{
  "norm": "rmsnorm",
  "norm_place": "pre",
  "norm_eps": 1e-05,
  "rope_theta": 10000.0,
  "bias": "none",
  "init_std_down": 0.0,
  "optimizer": "soap_variant",
  "lr_head": 0.00855,
  "decay_shape": "linear",
  "doc_mask": true,
  "max_steps": 4761
}
Each number is 128 + 32 x the weight over the matrix's rms, rounded and kept within 0 to 255. Layers, rows and columns count from 0. Numbers have three digits each.

# q: layer 5 attention query, 256x128, rms 0.168, rows 0-5,32-37,64-69,96-101,128-132,160-164,192-196,224-228, columns 0-127
# k: layer 5 attention key, 32x128, rms 0.171, rows 0-4, columns 0-127
q0:094111089146116155138135116177096150165093073141109128123104144126125108177153119135110129188150154124094118104139151153113122100121126096138136107125111122098173133192136132118122111134143195146137130139068118148108080119079096175149111121131103101104127126136121151102137106160106138089088130153153113081120193140151162153107110126134161108175138128178083182112162147131076103122118
q32:178147152163198178177155143102111133063193084158165136156130130194163141133100167198156071081131098160138113122091179119141098179122108128144156105038146126202107151179110183105145175134152138091207140125101117145148151118124131056125127062124173129159121132139055144084164109151119086105114159115148071133119061111089095104165198126134088142093104141127155090094127079165158139151082
q64:148081123137103126069140174137127065089147131114104086170131155137104099148099114130141167122104116131164119178123128092142143128117161118128109150170111153152116137079133112145168142115095184118120136122165134134107109167138081077173114152130056067166155180136100108081109119142163181183162107190134091161080082111100175115122100126145144123075117092102138116162131099128156084087127
q96:106149147129123140128110111133132120110136137136131114130149127132111122145132139124110140132107122130138111119116130125121140133144126128125136138126103130140138125118133132122142159147136122136142126138097128123133135136124131119118126123128132119124138122146135136135111126144122117139114138112138125139126125124131113124110152135146114144125126143130155143141137132130139146108138
q128:150095108117127108120134121137143145132126119124124156129123109119163126125137114117136130141158146118124136131141135121135117125121151119129122102123144135117128135181119135136130123118105135097103109114147115127116114134122110140130143115127130144125116129091107109114134127103131123114143131141112111121129128104131124114149101115120137102154144119130094119124132114152128122141088
q160:121136142137125149159125133074111175133162122132152123110145142133089139136130077141153146171119134111103100077131179122121135145123103154138113109112113117095133110086118108129159078134139124148123100141114126096097115129132117140143132150176149115144102118148111139130157158105112136160101099138106141104123086141108163110156112091106096110107130113117142119061113129142153114121135
q192:159199105104167212125119204142130171164132091178105058063167168049179171100092138087180052134164171126134157140135113121176200123061105145225113086089045109183179112030226151149167119139060196078147149118120136138167089119097195109130104132066085214085127113149118136118206112183173054125180155147091054190129200151100096061167125157181097120128019065178159204081097144103142162155059
q224:138092147053123074152106124118136125124159084145121169101125128171116173097108139127138130120112126076107219082149102124137080134103132107137125090145096126120145107131143098149106170130030129064113077116123114135155112146108162132154097127152055108127144153130146079130127139118112076102181128130103058176170137148152099153056103120135154162116157091119188110144105106100110164172152
k0:124123128131116123126130123134120120130129114118131134131111130130126121127133124129129131133139132120125141125131120131125129122130134120124136128114133134122114129130127130133115133134129133117113133127117119124123118136126132127129133138120133137144129135130134131128134120114124127124118128136134146129136125121139126133125142125141123116138136123127120128120132125135121133112136
q1:147083087132113091128113140163120148141117092107110137155179089121119107149111138126140144100131121143144159163109180094122111099146104129080118130143134144119125142098089140130085216153133111096144139136100132109096169106117119131141171158124126113099117144099138095175141114083115122125144120128122120105175127091146121130143133099111171106140108111110110107093076114171137138141157
q33:134134142160133172142136140142102130047109086091132098113156158099141138159106074153176102178130124136141111151126126090143195136121113121147115081100127153116137134127103152119094142141126120099133129159090090123109133097126145137081140073124159133110124107118111168137165123117122098176105139116138127139117158105093148135080155130102128108114206141133135061054100111142138146098053
q65:195081197135160116124185078159119101078136070120166121172136162153127199110110151157192117159089114044141097123094148142156124157152053142109149170160083166076146138128111188167139145122125158108112146148112116163178141146162181105153097096093077163183170131109186110155147061108115127147158097144107089198114064051065179169154132186128062137073178126106142153165126146060167119154153
q97:106133134133115124120129117135108147136135109149128142108133120116124128126134148116110144125117132142124115169121136131121140133140125129129128121107117123129122134118144114137142142106133115128137119134137150149140140129106115122126120138109124127128134127120114141132145119121112135137130154125124126122119119134123128118135121123134133139116122126114138118096126126110138123148128
q129:167153112143132130131120130133110123133119132099143108162120119136126134135147092128127119138137120114137124112144115111131107122160122128120118130145111149103113131145150127123114135148116149130126133123130107122080112113146146121130127103112129157153134115129138107117094152129129096135117140127129118124143116122127133114117118122129147104127130144135105137127137115137163154127090
q161:137131140099102130156116110152111122146153141158126138157194097171131126111152084147104139151154107132160131110139094132154173153160101113111127153196104147128170157134131148116167091155131111185140140123119158157147109076106118138109129111106122096122150120171105120181118143164145131095058158102126141108113170133177148110159126103123106173136102137183132060158144114125175167125105
q193:096152160109140174105157162180141083087071112129146091062103164078121214082123137168129041129131146084135101142133121105200201134031151066116149140135138092144169110054101171131096124092105140095089153074106108144121158079154162054086090099064170108145144192165097088145159070195139066212162122167116080182103113161116178138077132096089119108119114110135077182152076166091134131163144
q225:174126158152162108121158165186209074122150058131145162084117144156101122132161156142141125061092102078135166080116131169097182162111120073157081080204148130062135152084204154125137102121095123090139086139165122143212082090147151144143125142099085159125200115163122153140104181120142079112148058174174130168083131069208118117109081168163127123117175112116105103145096119171191175116147
k1:128117138128118141132138135123119120139123134127127132117126126130123116133120125124136125127124137142120130129127141131131124131117141131119126129113124128125126129119134130134117130123126127124136127114114129131135125138121114131132122132126119135119127146123136139142134124126129114131136131121118142123117112143129131136129126130110126125130121135135129135116141124134134130132137
q2:123106133128159122137146127143175167092160082098125127121100134147113135149106128120143114152200137175138154116188107142131080093160139092124155128133103111170088114104112138129154109103094135148137125127135103144125130126122106128146103128176148107135126129112137119120113156157127131152144149136129121130108149143117156166127100143132151127124122139144111105189109087175102107132109
q34:143088112127150132164103074110106138128150133171145137134112092104129142095132165113101185096133116104149152165094106154124102103074078113095177143121127112138117154178112113103117122119127112120147093145162119094100128182118118089133140138118058147134123136151135143103107095151129094093145110075066101145172065170133182111149151136194136128108123079192077172142156166078090147128114
q66:133140068124093140100175104100085156190147102099117143057120136160111085169104113144109156139161139121174086139108082060175151117180124147136116130087088117151155068219129075107136047136111127057049138130094126139102134138061106146015180114078095124098102130125097121152125225189146174090146107107204168167155204154142144185104103037199182099177088149097120116102128134153090102157113
q98:143152129119124135135109136145111117146150135123128128132144132142133141130125118131129120144126116134122145127126119115130118140135097124116122151124133133134150136117133133140127121145131144139125137132144113120109135120127129110120128130140127122131138113134136114139119133121103113134107135116138127134125123118119142117135126108136159137130111127142137132113132119104109127112098
q130:091081135124151118126137097109142184115117121151126140089089155118124123120127146144113111092171128129117114170172131170103159123101174101162155109096111111122120093143110147121160105065100105129118103118154118137157121161118109131166128148103131125109106151139121165113171123131166151083167163113121122115152132132112118120115130146127108121122163103133088105143116131161112152147142
q162:094107124129152123096132133111144133121128128145116153084066146068097154137099128102176099122220139101128131159195126148096113111141204094124146090102151105137096106159127110096142104051110107085109118118160134129136120156143126097176117163144136134155080154141121132104178143147141112124177088138141158143139119190082105109112119174135122082105172128121130136113113154111101096141155
q194:150048160122205164203105135071112202124112127125083127147122085150104101124152158058156101120153155123099103160092102061150079112148158137186122147047132126103136155119182072143109124131130122172223133133120099159142078179161067118176106107143112177110096082113123114115229110162119065109147114126092100132170150100101123132150071189144104124111113184146152114124120115134111065144121
q226:077035140160072110025180091081166228133142107112136142119182093056121116086183152038135223103184107164066137113068123073167085118093201085092075188088115130133064185201104067159128155125134108121164141106053147121076111139111163208106109069118104159110115175127114133145163119158082126138150095143104126090213127166123189179054137114105086123198018213184100164085180078132126061140181
k2:122131137147130136109110107132103134116139132127111128138114137121100105133118141153137134124135119149122111146161133128138145107167128122147143114095133121126115133130133124116155115125143135127124122109127105124098147108131108131144153144116127122106136127131133165127158144121124122127133137119116119124144128135126133125148131113131127131129139131150109126118129111137098148134139
q3:080136136113143130094128117119124141114151104118130101109147163149087149160132132131137106132170143171139109188201129157155158123151112124116156148114112117165114113113106122147158129100145113120155113107119112107093118101111126140165151119119147097093124131146129165125132134138141128116187147106140159096131123133119125104103103160146125132121104122146141126125142078131106143139087
q35:141166124091140105124094096137074173123149118141150129194133118116122134118113172159111114098153075150151104140094125148106119110153109109127166167137115097190108135146134148178154102134134105126149106108188125092102113139108086062153100159124110107114121140117121135110121170158132088103070124143087110127128087153147148124129140149146131138127110099134095159085126100139097186125164
q67:077049128106107114078209106123114118166184091160133144071040134165082117142133181093192139130171172152079084089079087061159160115153167179139137126083128098154147103125131018137107069133112075122146116094128131167132097147125140130186161127059118111077095187151131140147099144168111152097162103105150207111146162181098139184111121096150115094114115090132105120098187110171124152173106
q99:112139124139125115090130140135107119131132116126144115146129147134102148153113148139135101127141115136122107125150157147134152111130111125110151174104109118138146115118104157160142123135138106155137134111172122085124120128136115117130149137121129103110122121139127128129118167154141090117132127137120152129114118120118131136116138130129111126129120109122140138103150101142121142127112
q131:112098104116143109123112105139113151147141130153145141102124163169115125148130158118129146096179150134131122142141126162149177123117128120122146163072099091138118108125101142160153103100101102143164130112165119114109105128120095096158116146133145125100128114160109133138131154165150106101148119090112135134150111119110120130131099103120091138119106112144121139122145097126086141128126
q163:092140074154159124104141143085129146100090112149104125075065123120126077144117141142199145115173095132150126154189108144118109113147154146140157108125124115214112118131117090126141108093114099121145097149157102151099126120141160098174093180163117135124066149158111154119178176169113104088182118116137125091178135155137129108076113199119118106101116091117128155097102128133090134097119
q195:104004107173173094125194146132111121117120134153119167093122138198142114129148153050157095103154107157081097179152089079157120131103160145144123139045095093190122116182157135151137103154127093140177111084125116127067118179146113148137126141134121162100082111096085108124146188191118084035183146130119120108121172104123126167112119136154116137093137172170087105131145072152151129114116
q227:015107158106087065057243148118063145155154185150153124097095134166137142138186147000153188094168180179067105173009023098189142143141178182139162083014192044255191135228170054048178071107146072098199094122130148106108096148084148169103144079092167161097068144129122137131173134155110172115168053109090171132119130173171181097066139111140133144200121132104171098204165112118084062135074
k3:111114118171105131126111116122141104129131130113102156126115115148106094149120132137148128110144103135117149138133150148103139120141115132137138112089086131138134140124144128089141129134137125098125135123121124127094136116131114143135129129125144104158151134152158142116148139130131111113161131133119124121157131129134143133121122108137127123142124138132126162100126132135108127137128
q4:070151130110095127114174131103151113149174116136093158129140137158129167161131129066163137110122151190144158160151168111152133159155111123066146138100132053172136118153107094141102172132159112081162111102086135088109145143128118108143150138121177122109100133137131098140096131154071079148202088106129198097097103178120135106116127169127184111141075082130144128099128102144083103158079
q36:145200131092082102086133137096073117144127172123155117178106106112103119127076146154145140106164107108159140145091143168126131089160100073100155155171103079200177113129158084177108122106112104099125101095118146100120064107078134073114142177098163094111095142113160165118076187141114075085145127187116134117118126127161133125156129112128128150112107100101107175092134151151107147110180
q68:203088154125177170112103118118156117110059127159051178103131170147154102151138147159169091135090169139151181133142190145080167159089080106132144110125189085160109142075135148183144114095106067125162143132124107101136172165208122093130087109122184121118143132137082109125104175157129112136123164111135164148091081087145127156146099142077077184077168021102090138144099120118127141081093
q100:107147076151095076104141131099130112128168107129142156121122119141108136144075142070173145088115140131108172106116189126155162121088105099074169165132095059143137112112106156177108173130120091111179140092162162070101122156116116071116142141112160145151101090134130151143101201184087054129195038135081160125131139124103129165106119081126127117106082092130178168106147139123100108102108
q132:122147104149108109077130160103133094166140137113140155116135111158119144160067137068156153118141127130119147111139172069166153131120090101061138181105107060185166135136126112181100155145117097140159157096168141047067149122103120060089137134153162136132114087148109117124070200178079038156165088151122225148085143116103157152123129095136120154124093090119191175088154136096073074089103
q164:095209142140074142112194158118156040197125133106139144133186085162135115125067161065136166173088093130137119091157175083204123139090107154051182136184137080169165202104064095161048146174145137125131175130220149069058119078093121074104120121182157125094154086112120140131096190135089119150152078166148209156096139127150157143100158130108150163129051082115197164128120127090112126097072
q196:087132113127074108076150141145122051111141079137152156140134111164127130152131139157113123095080130163145141153194183163125120123126053100100152113108085094178182124165118114145133135111141157107129140113123183090142123099112130101172176182116110068123119151189095143130077175147074180121168086135178117116077137119118165173173117097134124172134128102092132128128142094149138211163107
q228:166198169107150091099114130154107088089124115142179095126104128137124173113139176113179160098114142158127152169178150225103082099117099057113134107176152084161118160092127189130102091082092133125103119148115159169094143117108096092118132140138105138129160144100106163144098104164110088122141160156117074145127105143169115143067115163177147138071180117129113146198127162138075124128066
k4:128083151135128109130150127095129146103113129146106137124116118142099110119128142141112150159098117145122135142086170156154140105141148126090147120111113134132110111146147094116131153133123144112140129099141129116118113101131138119147159106091145110112123144132157183128129131097147135103149107128102138110146113172134142138109119150155142135098118140148107191103105167153134149142129
q5:093140139083168112154113105117104108133154143084175147099137108087130143138103106171175109157148107094128146177100171086149107118140126111124053063155159132137128116137138083098147110144159085071083114139096147132140129035116137089199137079086139139090103140140131139076108156085107132088088121139185127153085095100111125081124145124131115174119094122118148124139133121085138095120111
q37:120132102101112134158082134129134128132126113061167103141117147139147091098110190127120120187124118147120103118150160134116142132143137140160145138090120170132108090166117150129118144143120122088196105188123055121121097161121107143172113135162165134129136144090169087203126169089167038147109137113150149147101097103113108174125094116089095103079132121172139112200109146112196107078174
q69:102031103071130125118143119120118075157188117152166151066136117118131098100160158116182146132142096120104165159143110087133137109142137138084115100128149090120081119140105103085106130089108124090166163169125148135119123110111110120206107087129149160075095137146147160168107195171133061097110102116180126127133117176133158120152110106154142151102154133129090124146114149146104165121145
q101:054084126090128158208140056143163169166128111040143126136138120129162131121127107190119146197119128092115141208128132131181129123148123123159098119107175176140107097138123118045135116132146070106156088106117119080166112128117074098174128077072159108085151171151176077160040186064162081107081084140206120132082108084118148151126126157107148142070108086176109105174120135097160068080115